Part of a small language model's weights: 1.11M parameters, a variant of SOAP for these matrices.
Each number is 128 + 32 x the weight over its row's rms, rounded and kept within 0 to 255. Layers, rows and columns count from 0. Numbers have three digits each. The size before them is the row's rms in percent of the matrix's.

# down: layer 4 MLP down (transposed), 192x96, rms 0.232, rows 149-158, columns 0-95
# gate: layer 4 MLP gate, 192x96, rms 0.26, rows 150-158, columns 0-95
# up: layer 4 MLP up, 192x96, rms 0.243, rows 150-158, columns 0-95
down149 099:098088053118146172122140099167084197154142137094188087096133134151120094132110098119145090136105089106155132138117115095102153097122090123120147092122162094167095125169090138109120120145117088155122109160099175200100110046160119120133099149075148119178169144094211094147157137195150116105
gate150 099:110122181134112163080126169145128130139116102170112114149145119138132166178132155121175135061174159117167091133163142155116113075146146097125099135203162123078190114171146097114100125100143075089073169177162129123120114100179132111127133098081138112065152150078053076158089122101141111086
up150 096:105152131157120126127132184228219134161122123134148115099168099108113216132163123115121107126162074155168114149207093126117143056137119118084121130171164138115156076177174103163104120139129085095149125159132126147120102129156102125099131131126162153121170158116099128158111083112175070099
down150 099:134114140100158119143164158145143123200070089148109124163162156139105185189142100194122113101144109103134172156182183101099113082132165107143132112132156065100142172155155192097170110093145108114152141198086145149140116107109156137171125162147120131136075159139100138178137034121102136120
gate151 109:126110147170128180085126071129088126134150158146066181074113163148159112144103142169066104090212124148145037114123151071137077142170110124100140099156161155125111177122141149138104152145115151111121136114147110158103137095136178120127157165146150207156090132111170186087089111104113151126
up151 110:074172114138168155132115126163163138082149093085138137130176137106162163083175051107125145023165142094121156151148136122106117139191155118134116124173133124106090125095120155121183123145163148110157203086134136083157145127072100134141172077188105120169173138115119114158137152141094101166
down151 106:124184134134172166150109133134097102150133126135175129079152169110182106118106148102108162179115118153156062140101188139145114102091111141191120106152118151131136081110108180118063105132074196220166119113134087154104141137137156139070185112139137080136143125135161152112062164091096152137
gate152 109:128118144149126163146062117099161120166072187141088184109108109141142073141075180120123090160176185187128149124134191083116154071169147114110112122181100153165097146148119132141118070062130172090178159162107099102117159105125092137092109112115118133098099102152102180136094121094142084128
up152 107:189116193128144148154153110189040095118094161121121102148162141131098134154159133053098109066096142111121155108106037129116167089115168154081156103113104140186101088130134163124140123131170116159162119086143173086096114116163110139116136171118129125071087113093145110142155067138114091136
down152 102:170147108212191110113149142144119111118138165156155161078134150110133155140124126120161099146084108064107128130123140111144127169160165161130175175158208090051139102092162159109159208138116131114126074116144147159141132166181117148106114106141143189113110108069125111080134185133125106176
gate153 101:178143106174158170125177108167141046134117148161088114149163121111124188104074121198105156120141094144147104144193147122113125098141117081122185103141163122119130114140134085095129149141111105073149154146173113194128130078070141116109059116124156131177148122120181134153124128072205120146
up153 105:044080094123113149191121097172124092077144067143140118171071093083107150138140121119135113094122119115116096110179161112207123106126150177104101135110136138154120155069147115118184072130142163131154133149100071121128139155115136077147075134118078139182108077107108162119161148119194107097
down153 102:129125153157126095076058148108183112043170117185111116163141140093126118183132183142116168194079166153106159040089103128134089130125149140125115107135163151163118128144129157105130122119159127156113067114115143161110158163135136120081205136121152109155180101129090082121166150148155079147
gate154 091:117163061132143119129123162191125069163162139158157114088163117036151116159099190141164084130097086145124148177133174111099146111132167145164136131121093115125155091139146105161144143145118077072137133139159201125119115153172076119158138123088112153118128078160104170140170185110121180074
up154 097:067077113114100120139119216049143055133113143113149124112128148057204121090120128137118113123139112127133157116148119118115156109088158099126131148168103119112151152161145078126083126162096155154103155083138088120127236066089205152119171134118117142157119162128145127118133087152132142127
down154 096:142075120111203125175070137158122135147154142126168075113169129145083121149073168086122102063066166103121054113106129132164152158127068176145118088178158104116187134136048152123124133156127110112154140170102092073107088148140109160133144106136109090145125110100072144127121112091131151160
gate155 102:126163088104141134116140124125102109114127121107137187126153172132138122116069183123135136109094065181068119115114106071139145074100163080161107119089116100134121119067116130129114132102112180140106180110120152111142169150126107090058121158061128083119081142186132197136158147140217180123
up155 096:087161161088145122165144090161124150135087096065065140138115101113091058142167179134097157123118131124095115119102044100223151140084149130116129058116104141142130125086101134144126118141175119107115132109162116096165148154129133137039106115128142142140074145175133154165145159090084179146
down155 104:112173124131124127127159091116092139131116088167104113084150124122101154128175154121137116192174155108172129136090177085147120137142080185148121159137133141163154093129139097095169092132188086206111117148164107033109112176152113136108126125127075168157149156096177022155123130152146125117
gate156 096:106044138210105140141190076178196110146099153136082075083126153157153148161128167126127112163154160107148144092125102082120168121080144106231110140106167127114148127124072174131104133149108156147136152119076106105119135129148089110146086124106091098163109120099116138141122153145120061109
up156 092:202129106113140133126134155078178156120105123096110157180151057104095124096125180101152097094086097142110088124104096138073034159151104115123124075142119119124122159131127155105194127141167144120177114158160102165117124141132176132125131132071207161170138110156111162176196146095141106124
down156 099:125154127141132132146137130132139111076135107143112124054138147062165157114130130130161123154151090131138045125141167092143110080070064134123119109162129130148098098083102133133090123124108103060157171109077097121177098151135102146163120119156159158051134104040162214109137134142078114149
gate157 094:184122097062128083146095151148142170103132113147136189077135139079119133149170162084110117153085129113121110149162102129221110119056192159148099149101174177103141105107113148155123122119132099089182084107120124144121109114178131075117155119120113156141075105103175107117105113096095168200
up157 100:064145160187162111142133126128112145090177125128142133140203111142067133057095153153115128119119128091135074181081134091106154118160077101103084194192178141092121129120173130127170132133093158081159130138123141134131132132135112108172134169042146125114104160131148143136122152158046145093
down157 101:156081101063124119111139084082148153164143143120058142138121141130066153127175144115128188131107157133077130121199130148137158191191121148180134156129085158149138145126157154085129156118112154090178086064157125095140169143159108161198137108147157135082127138106161105097129097174116164181
gate158 091:153128117111146176174114103106148215156143128114113131184129129127088091166073111119154147113141109128168119118117161132155176189184153157132136139122160177091114069151114111090123139122138167112077103210166127055074137165095113048126115113181146147121114159105113087157108098085150105148
up158 096:111135112104122138134122103222124148154161154130116139185149140072123164122139156157125103181060193085133116092080126167124178118077151130068117146156149060142146146072166147148122089132112136104108097137112195111136070104164077145128137107143099140069157144134146075146094154106076108159
down158 097:058118169154143132140146167169126147087095108119169102117127163138162180169100224144108117155128164140037079092130089131101165138130093138124146081102111068131131096153120126084112173113138107166133210081150150150116085093149140123146113147107138147141134172128098092136164200087136116132